Each number is 200 + 40 x the weight over its row's rms, rounded and kept within 0 to 999. Layers, rows and columns count from 0. The size before them is the row's rms in percent of the matrix's.

# down: layer 7 MLP down (transposed), 512x192, rms 0.0753, rows 451-474, columns 0-95
# gate: layer 7 MLP gate, 512x192, rms 0.0859, rows 452-475, columns 0-95
# up: layer 7 MLP up, 512x192, rms 0.0837, rows 452-475, columns 0-95
down451,105,194,206,203,198,234,224,172,304,138,206,239,223,168,168,180,236,190,163,118,138,173,248,200,183,166,244,234,214,194,259,153,168,183,187,295,218,195,83,213,219,128,167,215,238,155,237,240,235,206,191,135,145,299,219,134,210,232,232,227,246,200,283,183,216,254,172,169,218,199,172,210,252,145,197,207,192,213,141,221,201,252,187,170,214,198,262,191,204,191,191,264,180,160,254,214,162
gate452,094,211,207,174,188,179,174,210,228,240,194,135,164,172,228,214,225,218,216,162,184,180,196,190,125,205,211,234,178,261,238,185,219,212,187,217,223,248,207,161,204,223,226,282,147,229,149,190,198,224,211,203,263,160,261,213,160,209,208,178,196,140,250,186,209,238,144,170,123,192,136,240,202,181,162,247,176,124,207,154,189,150,236,190,125,177,204,181,169,187,205,294,169,236,116,136,165
up452,087,158,139,186,210,277,296,191,221,226,175,263,170,247,152,177,226,214,195,242,162,244,168,187,196,224,135,231,256,200,111,254,207,232,305,278,219,170,212,266,214,225,158,185,207,170,116,248,250,181,214,187,195,143,165,195,244,162,161,236,205,230,202,188,164,154,196,227,164,172,267,115,190,194,239,169,166,227,148,209,222,229,226,188,237,150,268,230,280,195,238,269,223,191,215,243,283
down452,103,212,171,199,241,184,210,293,156,137,204,172,223,156,212,200,218,167,216,165,152,206,266,162,214,167,222,203,208,212,269,213,243,135,225,239,158,144,252,193,186,207,212,272,167,251,114,234,171,235,199,101,180,111,187,202,199,176,223,219,282,197,174,193,223,272,192,259,259,241,275,226,199,214,226,217,206,209,218,245,183,186,151,197,141,218,197,177,203,243,267,185,273,218,238,217,194
gate453,096,237,193,227,278,228,172,141,241,247,206,157,268,191,311,197,217,222,196,146,252,179,194,257,219,182,204,158,194,216,237,179,216,157,207,168,198,170,169,140,206,245,200,248,204,216,103,184,165,192,228,189,194,194,282,160,139,138,212,164,97,257,194,207,198,116,231,132,200,149,205,254,227,237,212,199,144,164,254,168,216,135,143,235,200,218,219,262,220,248,168,192,195,245,176,185,228
up453,090,193,185,202,229,190,189,198,194,263,138,210,205,106,161,292,239,194,225,234,233,113,253,213,200,253,188,220,259,159,248,133,150,120,199,174,223,228,175,199,182,198,229,266,233,227,186,177,164,205,104,149,268,185,200,194,197,215,186,182,214,125,208,271,244,186,187,225,184,223,184,201,167,183,236,133,175,192,263,204,196,179,190,208,127,244,157,213,196,204,151,176,133,217,170,157,246
down453,098,276,212,176,231,199,143,168,241,166,156,175,212,262,206,171,159,186,187,161,248,218,100,198,87,211,216,185,143,153,226,165,231,216,170,242,201,243,256,184,214,177,220,294,182,234,209,273,174,167,231,189,248,211,173,230,231,221,215,250,228,183,243,196,220,137,148,203,212,149,223,208,181,166,177,159,279,128,180,178,213,173,188,188,189,218,265,186,270,259,213,245,215,199,213,232,207
gate454,116,184,245,179,230,217,239,155,200,210,253,174,184,208,169,190,148,241,280,239,122,216,142,155,207,184,151,106,179,174,201,229,213,133,194,174,184,176,188,194,217,208,199,183,167,180,162,185,248,175,149,165,176,183,207,211,151,163,255,170,155,260,205,255,208,256,217,204,140,236,245,214,224,125,273,201,191,213,128,205,225,153,153,186,103,233,167,177,157,185,247,176,283,204,199,299,254
up454,101,270,210,194,210,206,169,200,120,178,223,273,238,184,268,239,232,205,214,232,165,162,173,179,191,240,229,238,254,201,189,237,206,204,187,195,228,253,280,226,161,115,178,184,159,195,216,152,134,196,216,220,205,213,134,225,192,160,225,242,242,205,241,159,213,222,141,153,220,152,193,209,143,134,162,118,197,213,180,196,175,210,172,243,177,211,159,162,177,131,167,245,217,138,176,283,203
down454,100,230,215,150,135,150,133,171,196,149,233,193,159,238,234,165,302,141,233,200,265,253,260,201,172,150,123,188,198,190,221,213,180,207,139,252,186,226,224,183,215,165,228,222,147,219,253,194,153,216,239,206,242,197,226,209,163,203,237,207,211,243,248,109,113,166,194,191,209,149,230,179,209,152,157,163,210,186,148,258,183,204,237,191,194,241,192,208,119,250,135,234,210,192,244,241,213
gate455,096,180,250,150,225,168,171,144,235,225,188,173,228,158,188,265,150,180,144,208,248,247,208,247,157,216,194,227,191,197,159,208,212,176,177,216,176,143,242,294,235,213,220,227,235,196,123,176,138,131,218,229,160,232,155,202,193,276,238,207,210,205,149,114,148,170,199,209,225,173,178,199,216,214,237,260,218,252,185,213,263,207,216,212,230,115,174,153,229,244,223,152,237,196,196,174,196
up455,102,232,240,164,282,205,162,249,187,288,186,160,219,203,277,167,269,187,229,188,257,179,197,185,202,142,240,229,151,158,166,306,253,163,165,265,247,162,160,276,114,190,81,172,191,191,201,229,179,147,209,140,148,153,202,242,240,157,234,127,266,197,193,244,159,189,188,203,181,175,174,179,246,172,225,159,167,186,279,134,127,179,135,198,182,170,131,175,162,222,183,221,213,170,254,208,223
down455,104,212,231,168,198,218,233,212,161,212,96,178,184,162,247,195,246,177,127,206,158,242,218,224,246,93,240,236,171,154,223,178,227,186,222,203,214,207,209,328,142,203,196,185,199,220,181,169,200,198,127,221,183,262,204,260,152,225,202,214,188,199,207,211,128,182,160,179,128,219,181,250,143,221,203,193,155,195,231,240,212,77,188,245,163,185,177,237,194,225,213,279,151,241,196,152,83
gate456,091,243,279,202,219,226,212,196,216,205,162,198,140,119,201,197,169,228,299,198,185,200,179,201,254,134,169,172,238,224,164,244,295,148,141,252,218,237,180,267,209,194,149,148,293,175,237,163,279,207,237,241,230,226,197,155,184,260,163,227,228,164,189,183,271,233,190,277,198,247,178,188,239,142,168,232,167,185,253,220,225,158,162,223,198,154,187,199,147,216,178,255,178,218,199,206,179
up456,092,153,203,228,251,160,213,283,211,231,133,159,250,198,243,206,217,126,219,181,188,157,201,187,242,148,242,248,236,172,215,301,280,174,194,223,261,208,185,240,202,230,199,214,221,209,194,217,255,190,222,261,144,148,250,220,196,214,198,252,183,195,270,232,171,205,201,186,138,201,215,215,231,213,184,150,164,121,175,195,230,242,172,238,199,233,260,144,174,169,139,197,226,251,198,162,139
down456,103,185,119,147,207,224,255,221,171,253,162,182,208,248,216,266,248,165,209,106,151,227,209,212,213,162,248,214,252,196,188,211,302,160,266,185,171,204,248,230,190,196,237,168,190,220,231,207,269,236,224,189,254,202,248,174,337,188,249,203,248,193,151,239,181,186,192,227,242,183,204,173,158,135,211,144,208,146,205,201,192,145,218,230,159,139,165,178,167,129,285,218,208,207,187,184,217
gate457,097,130,178,196,183,197,212,197,149,293,198,209,244,206,233,134,219,204,180,268,208,245,235,183,170,154,171,194,208,177,220,289,159,150,175,168,144,311,218,184,136,208,222,216,83,226,155,240,143,206,233,207,194,210,167,180,236,245,139,165,192,91,147,222,218,184,171,240,124,137,245,222,198,200,157,186,213,189,186,183,230,188,178,221,245,167,237,119,194,247,224,246,203,267,196,277,271
up457,096,246,183,199,140,239,261,190,234,174,129,181,253,154,243,233,198,213,210,250,256,205,185,226,213,106,180,193,234,159,181,203,195,242,176,211,244,158,193,195,100,262,114,132,191,171,251,228,148,137,157,254,197,181,139,242,246,187,236,257,201,145,218,180,268,164,169,233,183,169,223,235,162,196,178,160,203,182,182,204,102,175,191,172,210,199,160,232,188,169,246,209,141,208,132,212,192
down457,099,219,138,187,221,172,221,231,131,213,170,164,264,206,222,188,188,210,229,142,248,193,260,205,106,179,187,226,253,199,220,198,245,207,181,167,127,224,239,251,152,199,157,173,243,224,200,257,151,170,182,186,173,154,200,260,168,213,185,223,161,250,185,248,226,169,207,223,138,176,166,201,282,187,172,191,208,218,242,224,168,172,203,192,218,179,198,233,131,163,166,242,218,135,250,164,182
gate458,094,143,200,221,173,194,211,177,225,118,165,183,158,223,215,209,182,212,193,144,162,219,190,240,155,250,200,134,132,169,234,214,178,187,155,194,45,240,213,194,212,211,267,219,177,229,207,197,191,185,246,168,179,231,166,216,272,133,217,254,153,249,177,170,150,167,224,183,184,234,203,271,320,259,144,160,183,318,201,151,182,171,187,202,120,158,121,191,259,213,199,201,202,167,228,161,163
up458,085,242,190,191,174,124,241,188,249,180,255,161,232,210,183,254,193,226,233,181,193,257,227,231,225,208,108,199,135,205,228,215,185,166,230,214,107,177,214,214,157,201,163,154,181,189,170,259,134,163,213,246,200,205,188,222,206,173,130,176,129,177,110,112,213,161,151,174,230,318,173,175,166,170,170,202,206,249,277,223,165,166,161,137,183,216,231,176,182,252,257,200,191,142,131,182,171
down458,104,205,207,203,192,253,244,248,184,176,183,245,195,207,220,277,303,148,129,212,189,169,190,208,222,216,130,89,239,183,190,201,166,229,212,222,135,167,306,210,240,217,174,150,158,238,270,201,248,222,220,167,231,229,194,205,213,202,180,110,200,177,207,227,174,194,221,183,233,235,160,177,148,208,96,210,185,246,176,177,214,212,198,132,137,119,243,199,143,143,136,193,203,151,174,242,149
gate459,122,145,227,224,183,251,211,218,151,223,161,121,220,198,213,168,193,232,96,206,156,231,274,241,172,142,175,217,205,179,124,189,131,238,240,253,192,201,224,96,189,266,185,218,196,224,142,196,238,167,231,204,196,204,193,137,188,220,197,244,239,133,164,248,145,181,214,147,202,175,236,179,203,176,183,233,184,211,150,179,210,179,134,168,217,200,207,199,186,190,223,172,184,212,189,219,184
up459,112,235,280,232,190,219,178,187,171,275,123,151,209,218,215,224,184,186,162,147,161,221,238,225,171,154,129,284,170,193,237,207,165,153,187,273,184,250,250,201,245,196,172,190,215,220,167,203,195,246,199,337,231,152,221,183,247,141,179,166,198,156,171,173,175,198,178,215,216,164,161,207,216,183,171,162,211,192,218,212,251,197,197,270,225,186,208,228,202,186,179,142,158,179,169,146,167
down459,123,211,197,252,242,243,201,243,207,173,161,221,195,245,221,217,231,153,211,152,190,200,204,222,186,207,184,168,187,218,204,174,190,189,170,177,175,255,215,162,218,231,168,184,219,257,224,169,177,214,143,260,233,209,246,194,128,241,267,193,162,145,166,217,250,229,196,219,214,129,61,280,204,292,195,235,146,167,229,138,205,216,170,219,243,219,219,244,178,157,106,194,221,172,162,186,247
gate460,104,211,141,179,181,280,282,166,207,143,205,146,318,210,251,123,170,106,151,201,161,253,249,164,218,163,190,210,165,177,211,182,151,238,151,214,202,143,165,191,199,222,271,199,222,226,252,157,205,206,161,147,198,228,224,164,169,211,286,205,159,164,138,143,222,247,231,202,169,205,164,300,227,144,270,148,88,207,235,162,253,205,186,225,202,243,267,204,198,160,212,196,177,214,153,218,238
up460,106,274,190,239,214,165,213,208,226,176,173,244,184,239,231,246,218,182,179,218,211,186,203,109,271,265,247,192,264,201,122,244,184,165,91,186,225,145,119,182,216,219,188,157,201,243,158,158,217,214,185,255,169,235,216,201,242,233,212,142,186,182,244,128,182,232,168,259,238,224,166,153,177,234,139,210,165,110,185,201,183,169,172,139,160,132,163,214,224,198,287,154,204,243,147,189,182
down460,104,232,241,197,97,237,150,199,189,214,225,215,178,161,183,288,222,151,262,131,202,220,163,248,246,204,192,261,209,153,210,182,204,202,180,202,180,292,233,131,197,241,167,137,169,177,224,190,286,173,278,229,230,202,151,221,232,223,196,206,179,236,219,228,123,165,224,169,198,142,254,182,169,196,204,169,238,279,158,297,174,181,170,149,154,247,177,169,118,220,189,208,218,204,271,167,220
gate461,097,196,205,150,304,200,195,230,199,195,218,241,258,197,185,146,240,169,219,241,155,198,153,188,235,220,205,199,193,183,171,163,231,223,227,215,207,306,145,237,214,196,152,220,193,217,258,210,192,81,169,333,217,144,142,152,175,196,226,244,259,122,179,169,136,151,232,155,186,246,197,217,165,253,233,207,193,168,228,198,165,193,172,163,227,210,206,124,194,139,207,205,168,201,292,186,150
up461,095,220,153,219,182,230,98,180,191,181,150,200,215,207,181,140,226,232,208,280,229,260,166,128,184,188,110,209,268,188,202,199,176,157,180,181,167,178,197,199,242,84,146,242,160,125,245,176,154,165,182,178,198,194,231,181,196,215,149,198,198,253,159,220,287,197,122,162,172,206,233,195,266,205,244,249,197,207,259,174,163,182,170,199,177,187,161,127,182,256,184,209,146,209,229,197,153
down461,097,204,150,282,162,287,191,264,201,223,226,214,261,273,158,202,184,164,188,202,190,220,190,215,230,158,223,212,234,269,210,149,182,238,159,247,172,170,229,242,173,176,167,148,170,153,192,252,152,187,229,223,240,118,161,193,183,177,175,218,270,191,169,168,270,170,236,191,228,157,227,172,206,245,165,240,251,230,242,337,180,216,170,123,183,238,239,135,157,226,190,168,229,259,255,159,180
gate462,093,157,154,216,162,241,240,181,202,198,204,255,205,249,190,207,148,165,219,225,231,204,250,235,159,222,174,194,159,226,135,194,223,249,245,216,234,232,196,254,202,242,194,233,165,195,234,134,243,199,256,257,286,191,207,287,191,184,206,293,245,129,262,174,244,222,165,241,189,158,153,148,171,215,279,183,218,236,185,227,189,211,156,185,211,189,181,185,244,265,202,225,263,240,264,133,221
up462,088,193,104,187,217,198,190,167,240,243,226,228,251,208,146,160,273,296,230,184,206,182,291,131,87,206,216,234,181,218,165,203,233,267,192,271,169,175,208,208,227,172,240,113,176,189,248,224,212,215,161,202,227,188,176,150,204,175,219,244,149,183,266,174,193,141,213,192,238,173,197,118,173,199,141,230,173,210,213,224,229,200,163,259,104,156,129,204,247,155,203,237,130,165,190,179,220
down462,102,137,151,177,190,171,212,245,128,188,245,187,197,232,219,196,299,226,104,217,177,210,216,171,199,216,201,195,171,195,162,204,242,204,173,220,211,188,252,176,216,201,210,202,212,255,243,190,211,233,155,102,174,226,160,251,146,210,290,238,201,131,246,188,218,188,154,198,204,220,230,177,150,148,150,193,284,177,169,172,202,166,143,220,195,188,227,163,258,202,205,234,255,254,262,194,240
gate463,113,190,199,161,192,234,150,191,193,180,252,172,220,220,250,238,187,187,132,165,173,229,201,155,179,259,248,215,256,199,221,165,177,183,254,191,248,127,218,184,160,204,166,230,165,176,179,197,239,148,169,95,223,173,117,193,196,231,127,201,167,142,216,266,205,215,215,225,194,217,194,198,230,194,189,217,224,192,204,293,163,305,225,180,159,271,211,144,197,311,229,70,205,237,169,196,228
up463,111,189,161,179,264,197,239,174,269,183,218,186,180,205,215,207,217,213,203,275,161,188,192,156,183,159,277,255,137,281,215,185,175,172,222,267,176,236,180,193,225,235,205,200,279,141,205,167,213,222,155,254,176,205,183,114,230,276,134,165,183,213,147,179,163,206,203,197,229,164,116,177,176,179,189,195,218,201,252,245,265,153,237,179,235,133,227,211,226,216,224,146,188,190,187,180,230
down463,093,191,226,183,150,205,240,167,230,258,254,196,234,175,256,216,258,163,215,134,221,124,201,205,174,167,172,219,160,219,188,200,151,242,221,242,199,254,220,259,187,180,130,179,166,191,201,143,201,184,162,192,173,282,198,150,182,231,172,232,191,243,203,302,166,159,198,159,196,245,177,152,169,186,264,225,161,275,149,166,224,224,208,137,199,254,199,169,244,160,128,150,151,191,132,208,230
gate464,109,274,201,240,289,179,213,172,176,213,176,267,234,173,209,134,191,275,180,189,254,194,140,236,221,162,174,180,243,188,211,207,240,201,218,193,162,186,244,165,205,256,188,200,315,220,199,150,190,146,169,144,251,172,187,174,188,171,212,278,198,229,130,166,227,184,214,240,157,132,187,212,181,159,227,268,125,212,189,146,144,256,252,216,225,155,250,230,186,198,244,183,192,305,199,185,253
up464,102,109,154,235,142,190,162,227,183,169,138,168,147,202,223,213,252,168,212,139,244,198,120,222,213,257,176,175,213,186,154,154,205,179,219,200,151,198,233,155,201,252,169,212,306,234,245,177,227,250,173,269,209,171,173,213,247,159,256,149,223,154,165,224,235,240,149,185,141,185,172,157,216,222,150,206,205,244,196,224,161,199,148,184,173,141,172,224,183,58,216,218,152,162,225,192,206
down464,083,157,198,243,159,148,248,189,203,134,103,170,238,223,202,215,255,145,234,237,236,221,275,109,223,219,226,151,250,207,217,202,148,187,238,183,169,194,189,195,260,210,148,159,217,156,210,190,194,201,131,123,132,194,124,225,127,227,207,157,114,220,154,190,147,172,223,245,235,148,241,151,233,134,226,193,151,233,208,193,151,187,160,126,167,204,209,216,184,224,172,213,158,308,245,169,131
gate465,096,228,181,169,192,196,275,238,216,161,296,221,130,201,191,248,146,194,186,146,212,174,180,225,183,233,123,191,227,154,195,184,148,207,203,218,192,198,208,164,232,243,174,240,236,128,216,226,190,217,220,180,241,138,224,188,198,192,195,155,231,252,246,126,236,154,119,282,305,217,230,161,238,182,231,211,179,203,293,174,202,193,192,179,260,194,277,174,162,210,165,184,250,271,219,230,225
up465,095,151,178,248,275,154,135,204,126,173,130,201,240,211,225,151,212,258,207,187,148,201,180,200,183,221,280,153,201,175,142,98,214,262,225,175,237,234,153,153,186,158,266,181,208,216,171,245,206,166,257,192,192,216,208,190,238,237,217,229,170,172,249,233,209,167,206,218,227,279,203,222,166,226,141,162,174,205,151,259,220,176,248,186,162,252,176,190,170,246,127,287,242,232,211,284,240
down465,105,221,195,262,215,188,147,148,154,245,163,210,214,262,173,202,225,269,169,220,226,231,212,169,246,248,217,208,177,153,197,173,203,158,175,244,274,147,167,158,209,147,213,214,176,174,152,196,198,131,230,208,180,153,183,207,216,179,157,225,214,170,193,271,208,200,158,202,128,244,179,251,109,186,166,191,246,134,235,220,179,119,172,194,119,165,146,124,236,209,278,225,179,292,181,235,212
gate466,092,157,204,242,201,266,256,238,143,155,163,182,146,166,213,226,179,305,246,282,217,212,271,209,167,242,271,266,224,143,161,161,257,193,218,200,199,165,259,238,252,242,124,182,183,154,151,246,224,202,259,226,208,196,151,196,188,214,165,158,253,274,203,210,215,238,197,250,204,180,175,218,211,242,212,220,244,224,239,174,197,256,118,136,259,188,209,99,157,199,221,250,250,220,184,188,199
up466,091,244,205,166,232,210,132,162,215,194,198,207,142,224,169,157,152,187,196,189,193,242,212,208,153,167,141,184,225,204,191,219,142,214,184,235,241,252,185,168,157,154,232,157,203,196,248,299,244,190,105,230,156,234,261,219,160,126,209,223,151,244,157,247,128,184,260,241,163,203,198,205,182,192,173,214,112,261,223,155,229,213,199,252,146,227,194,152,206,192,122,250,175,181,204,188,216
down466,100,208,236,220,225,234,173,201,202,172,316,223,137,242,139,230,152,230,155,194,123,144,221,180,179,160,165,190,170,247,98,189,226,224,238,251,216,222,147,239,130,123,223,147,206,160,198,242,250,176,158,140,225,187,253,211,211,182,165,168,202,166,171,249,95,176,190,191,248,170,204,197,217,178,172,197,225,158,147,211,156,139,259,189,104,225,165,256,339,268,226,208,209,221,215,230,216
gate467,096,185,227,268,238,237,251,228,183,255,192,231,205,151,178,182,242,223,196,143,130,238,211,205,143,230,222,203,182,165,230,191,229,227,205,173,205,205,218,248,309,233,100,238,176,209,197,150,238,175,150,177,171,144,241,230,146,189,116,142,224,165,227,219,250,185,132,197,170,229,210,240,187,153,277,253,209,182,236,269,183,204,173,205,250,172,183,254,278,163,86,201,210,224,185,208,168
up467,099,200,167,251,220,273,165,252,164,164,81,236,282,156,209,205,220,266,186,155,235,198,194,176,292,245,170,198,340,248,228,240,245,170,158,181,169,263,199,229,217,220,206,182,118,237,191,167,153,216,200,201,199,207,202,200,235,210,172,242,141,220,217,181,249,183,179,216,198,224,229,172,168,241,154,187,177,168,249,212,193,201,184,208,169,255,190,275,269,141,206,217,168,194,242,164,326
down467,100,127,201,137,228,240,153,178,243,98,214,187,279,196,209,257,223,216,135,228,172,175,263,210,166,204,176,218,261,179,186,183,248,198,225,234,206,236,192,221,171,140,243,242,202,190,164,194,177,169,251,216,234,280,215,177,191,146,216,249,159,256,265,237,167,202,231,180,246,218,181,99,178,167,173,184,189,260,193,257,201,237,156,245,176,132,258,195,197,210,238,224,206,163,91,229,233
gate468,104,172,168,147,204,194,201,185,142,132,235,220,234,147,226,171,222,138,257,212,161,255,224,230,166,107,254,148,180,141,130,115,210,183,175,125,101,241,224,219,211,202,225,200,215,136,189,204,219,129,170,210,215,271,227,216,209,159,229,207,277,188,145,183,109,135,179,238,159,145,128,203,215,206,205,229,260,229,145,151,266,193,206,200,172,190,146,267,175,240,166,258,193,213,229,140,172
up468,093,208,167,226,233,187,178,211,225,181,164,138,230,222,177,137,210,176,164,188,218,190,222,205,156,121,135,188,233,180,185,203,177,209,131,169,198,200,126,186,206,250,165,230,235,197,222,180,250,309,162,184,252,211,127,165,255,222,118,245,263,204,183,262,165,311,121,191,208,167,204,124,184,185,280,138,184,302,209,219,149,209,244,205,202,245,225,168,206,213,239,225,141,212,191,274,177
down468,102,236,242,221,214,188,162,231,191,215,236,172,211,153,276,181,153,133,150,235,174,322,92,213,231,174,180,168,213,210,204,189,183,162,190,192,137,256,195,262,204,209,211,162,218,182,231,214,227,261,185,243,158,208,191,239,177,141,173,123,217,168,123,208,157,169,216,171,242,160,231,191,184,211,182,212,215,174,194,184,216,180,242,232,228,227,165,205,312,180,204,210,234,244,185,139,243
gate469,095,207,198,239,227,238,123,186,132,202,122,169,208,179,187,184,209,222,196,134,229,194,259,211,146,167,249,212,203,167,133,247,243,219,188,251,199,178,152,161,159,271,197,174,251,157,137,192,275,241,213,265,187,161,265,182,169,172,168,141,210,206,172,263,179,214,226,163,127,275,135,182,216,164,232,187,166,159,205,206,193,247,183,161,200,216,155,187,177,233,179,174,112,167,192,156,211
up469,089,259,200,203,183,130,165,196,211,270,189,237,238,204,204,159,246,157,188,222,193,208,201,225,238,196,186,198,180,197,189,270,154,185,234,108,217,203,176,225,242,220,195,215,188,207,251,104,114,147,218,282,212,229,129,232,154,207,211,205,154,184,237,210,247,265,198,180,224,194,229,186,172,229,231,179,203,273,165,177,168,263,162,149,212,198,183,185,186,243,224,272,205,156,218,198,245
down469,090,160,198,290,238,177,143,150,171,111,211,109,234,102,235,129,206,218,204,196,234,166,226,224,168,227,224,193,186,147,151,139,203,193,211,212,175,217,161,176,159,262,267,149,232,216,189,178,245,229,245,224,259,239,232,140,116,224,202,209,211,227,157,225,99,96,180,190,160,238,215,134,264,192,191,170,229,149,154,76,140,191,193,147,169,233,208,172,232,237,257,175,153,220,228,247,194
gate470,100,177,145,224,245,208,156,157,221,199,228,186,275,188,193,218,109,258,196,239,190,167,212,180,140,117,188,221,207,201,194,279,221,226,226,220,269,180,244,247,204,217,161,207,236,162,211,202,192,214,190,158,237,204,197,192,171,144,188,176,170,240,154,214,151,144,173,149,214,192,248,246,167,163,286,305,194,210,169,86,240,170,262,261,254,146,169,153,254,236,222,203,188,267,155,224,170
up470,109,119,246,195,240,184,208,187,191,276,173,235,170,173,208,112,223,141,239,298,207,201,176,235,91,247,253,157,209,206,264,141,239,142,149,169,191,179,214,194,205,183,166,185,273,253,239,251,173,270,150,243,163,174,249,199,206,194,167,225,226,221,217,140,208,213,164,255,234,202,197,208,230,261,153,274,244,218,160,209,217,237,233,180,198,182,140,221,209,246,194,147,204,167,209,219,177
down470,098,199,247,178,237,208,208,170,162,157,190,197,223,123,228,231,204,233,189,213,248,187,257,175,183,241,196,229,193,227,249,215,202,202,182,151,226,247,269,157,164,182,213,287,258,154,206,179,222,204,227,194,137,152,214,244,253,200,162,215,289,158,160,182,174,204,216,283,236,157,196,159,177,202,227,204,147,320,142,117,237,231,232,170,217,217,209,143,222,242,191,193,208,174,235,149,206
gate471,101,197,184,180,210,227,228,141,274,121,211,195,182,222,209,267,167,235,124,190,218,203,218,161,268,163,206,202,195,143,152,222,154,246,195,217,201,107,217,223,121,206,256,253,224,234,251,166,132,213,200,205,169,105,226,224,198,196,209,197,206,255,169,194,256,126,173,232,196,175,187,160,197,199,227,268,199,173,199,141,175,162,216,235,206,208,259,212,256,248,171,152,232,164,239,215,177
up471,097,147,242,204,245,165,185,150,253,226,145,186,202,239,164,275,184,195,171,200,168,194,187,210,197,148,144,132,174,178,208,204,232,243,239,237,130,137,226,146,174,214,256,115,221,224,170,207,151,221,204,135,192,214,203,245,237,250,244,178,187,259,197,220,166,136,142,186,164,255,168,279,161,209,199,211,205,174,150,212,285,248,252,192,178,225,182,91,245,191,211,298,148,206,237,227,159
down471,093,276,211,198,177,177,174,208,202,203,280,194,239,122,170,191,236,253,164,259,188,202,219,166,212,210,151,157,153,196,121,187,167,217,202,166,202,208,248,179,205,213,209,185,227,211,252,177,112,207,195,168,182,152,176,167,249,194,238,194,143,227,239,193,244,196,175,218,184,216,217,261,133,215,140,187,161,211,140,232,237,201,213,189,232,177,215,65,246,168,202,192,205,226,128,171,197
gate472,096,205,227,192,262,131,207,162,242,171,183,243,182,177,185,199,265,184,170,187,194,159,196,195,209,228,187,205,254,283,147,126,198,179,166,183,159,183,181,161,210,175,115,185,212,138,182,216,244,172,150,254,146,231,185,170,204,161,248,160,278,216,188,220,176,214,140,269,182,121,226,264,175,285,187,136,220,129,238,182,155,188,205,261,158,144,201,182,230,188,194,137,237,211,198,182,241
up472,100,252,188,208,200,295,172,143,89,242,212,206,246,209,196,191,236,219,159,206,165,298,259,249,188,191,175,178,208,189,180,224,257,178,204,76,212,251,274,181,173,249,168,194,167,154,197,213,275,245,177,200,256,240,165,204,247,249,197,266,140,211,175,208,259,249,250,203,257,222,194,206,168,253,195,226,181,242,225,272,196,200,184,240,166,261,158,210,264,169,248,292,170,189,196,276,157
down472,098,239,252,220,240,200,195,112,204,276,204,175,148,197,289,215,184,223,155,214,163,202,245,214,179,136,252,229,238,220,167,251,267,192,235,232,211,239,249,202,167,244,174,200,221,201,230,217,226,187,157,223,233,183,157,252,182,228,113,235,220,141,218,126,219,238,219,216,169,151,198,227,232,276,187,260,215,254,230,191,242,155,145,191,158,220,234,202,253,185,238,205,265,160,141,254,174
gate473,097,221,198,188,154,220,136,193,182,210,242,207,204,186,156,163,255,179,167,286,201,152,150,255,268,177,169,265,212,205,260,251,238,226,157,132,168,209,166,148,226,200,271,249,193,181,167,177,251,198,236,176,292,213,292,134,243,186,201,210,172,278,175,265,226,220,245,228,197,190,288,105,227,183,231,201,142,209,147,214,199,216,286,177,154,185,152,239,217,148,201,203,249,215,207,197,194
up473,095,241,205,232,298,161,221,173,196,172,189,215,187,156,182,159,166,261,203,157,136,153,207,186,229,170,224,158,154,239,282,128,219,187,205,199,229,248,194,175,222,227,93,218,139,167,185,117,126,184,183,224,165,163,249,218,247,156,184,193,254,214,256,230,206,210,175,202,161,216,167,199,297,171,142,213,276,161,147,237,138,242,236,184,297,183,110,200,225,201,200,233,179,190,239,165,216
down473,095,179,144,241,199,187,192,182,211,241,185,169,239,194,254,232,165,249,225,184,210,134,281,215,201,265,230,192,245,162,198,187,224,235,270,205,208,191,230,167,121,174,216,278,257,206,223,134,210,139,194,211,165,217,191,272,192,195,178,199,246,173,265,155,198,121,249,192,211,228,228,213,157,173,169,151,182,210,297,254,155,276,255,124,186,198,240,195,105,238,223,161,231,76,213,192,224
gate474,091,186,192,200,172,163,149,235,162,115,189,230,197,217,165,191,232,211,192,246,205,258,179,226,248,192,267,191,156,309,221,188,188,266,157,180,191,192,241,132,239,247,115,216,163,243,88,155,210,208,187,157,146,190,228,142,165,179,150,187,264,164,212,182,125,245,231,219,260,218,219,181,180,177,178,214,157,257,153,174,218,190,215,208,149,177,190,214,168,206,220,180,263,203,205,248,199
up474,097,211,294,177,242,217,200,132,237,235,258,209,135,190,142,180,150,188,223,242,272,216,220,178,197,215,241,179,192,218,181,154,142,193,218,181,213,169,267,197,186,198,222,278,148,236,204,101,174,207,166,191,135,172,170,204,146,225,252,150,198,150,182,221,155,194,217,133,192,159,159,148,195,145,282,251,244,163,194,212,282,221,133,166,89,246,298,161,191,167,184,176,206,177,184,231,203
down474,089,264,236,177,224,201,168,201,264,227,216,285,267,193,231,176,114,164,252,117,123,210,265,263,235,177,198,215,256,233,221,239,194,214,101,116,187,207,273,183,202,237,198,239,198,277,209,226,225,164,203,158,215,205,141,221,175,208,176,196,128,182,180,174,213,199,179,271,183,192,245,256,172,169,226,241,195,225,207,259,204,190,187,129,168,176,223,251,139,193,196,178,185,155,162,137,179
gate475,090,200,222,247,162,237,180,224,220,187,239,179,236,244,180,157,234,202,183,234,260,196,278,168,280,185,174,223,178,184,176,228,230,188,124,212,236,182,207,199,153,214,251,180,217,221,207,210,160,139,119,147,266,164,187,140,222,142,185,180,166,179,179,149,203,210,238,158,144,242,145,171,253,193,171,220,155,260,200,184,225,201,200,245,180,174,270,186,303,253,197,172,274,223,271,116,222
up475,097,157,239,207,148,151,207,171,136,168,224,234,195,187,284,234,173,214,228,236,158,192,262,148,205,217,197,143,197,209,167,168,195,204,155,147,188,129,206,171,202,150,246,163,152,245,221,215,237,232,161,157,244,202,187,157,160,192,204,183,195,201,173,125,278,213,143,242,142,137,236,155,251,161,168,189,279,182,175,250,183,202,116,208,203,248,206,152,282,230,168,143,203,224,228,199,194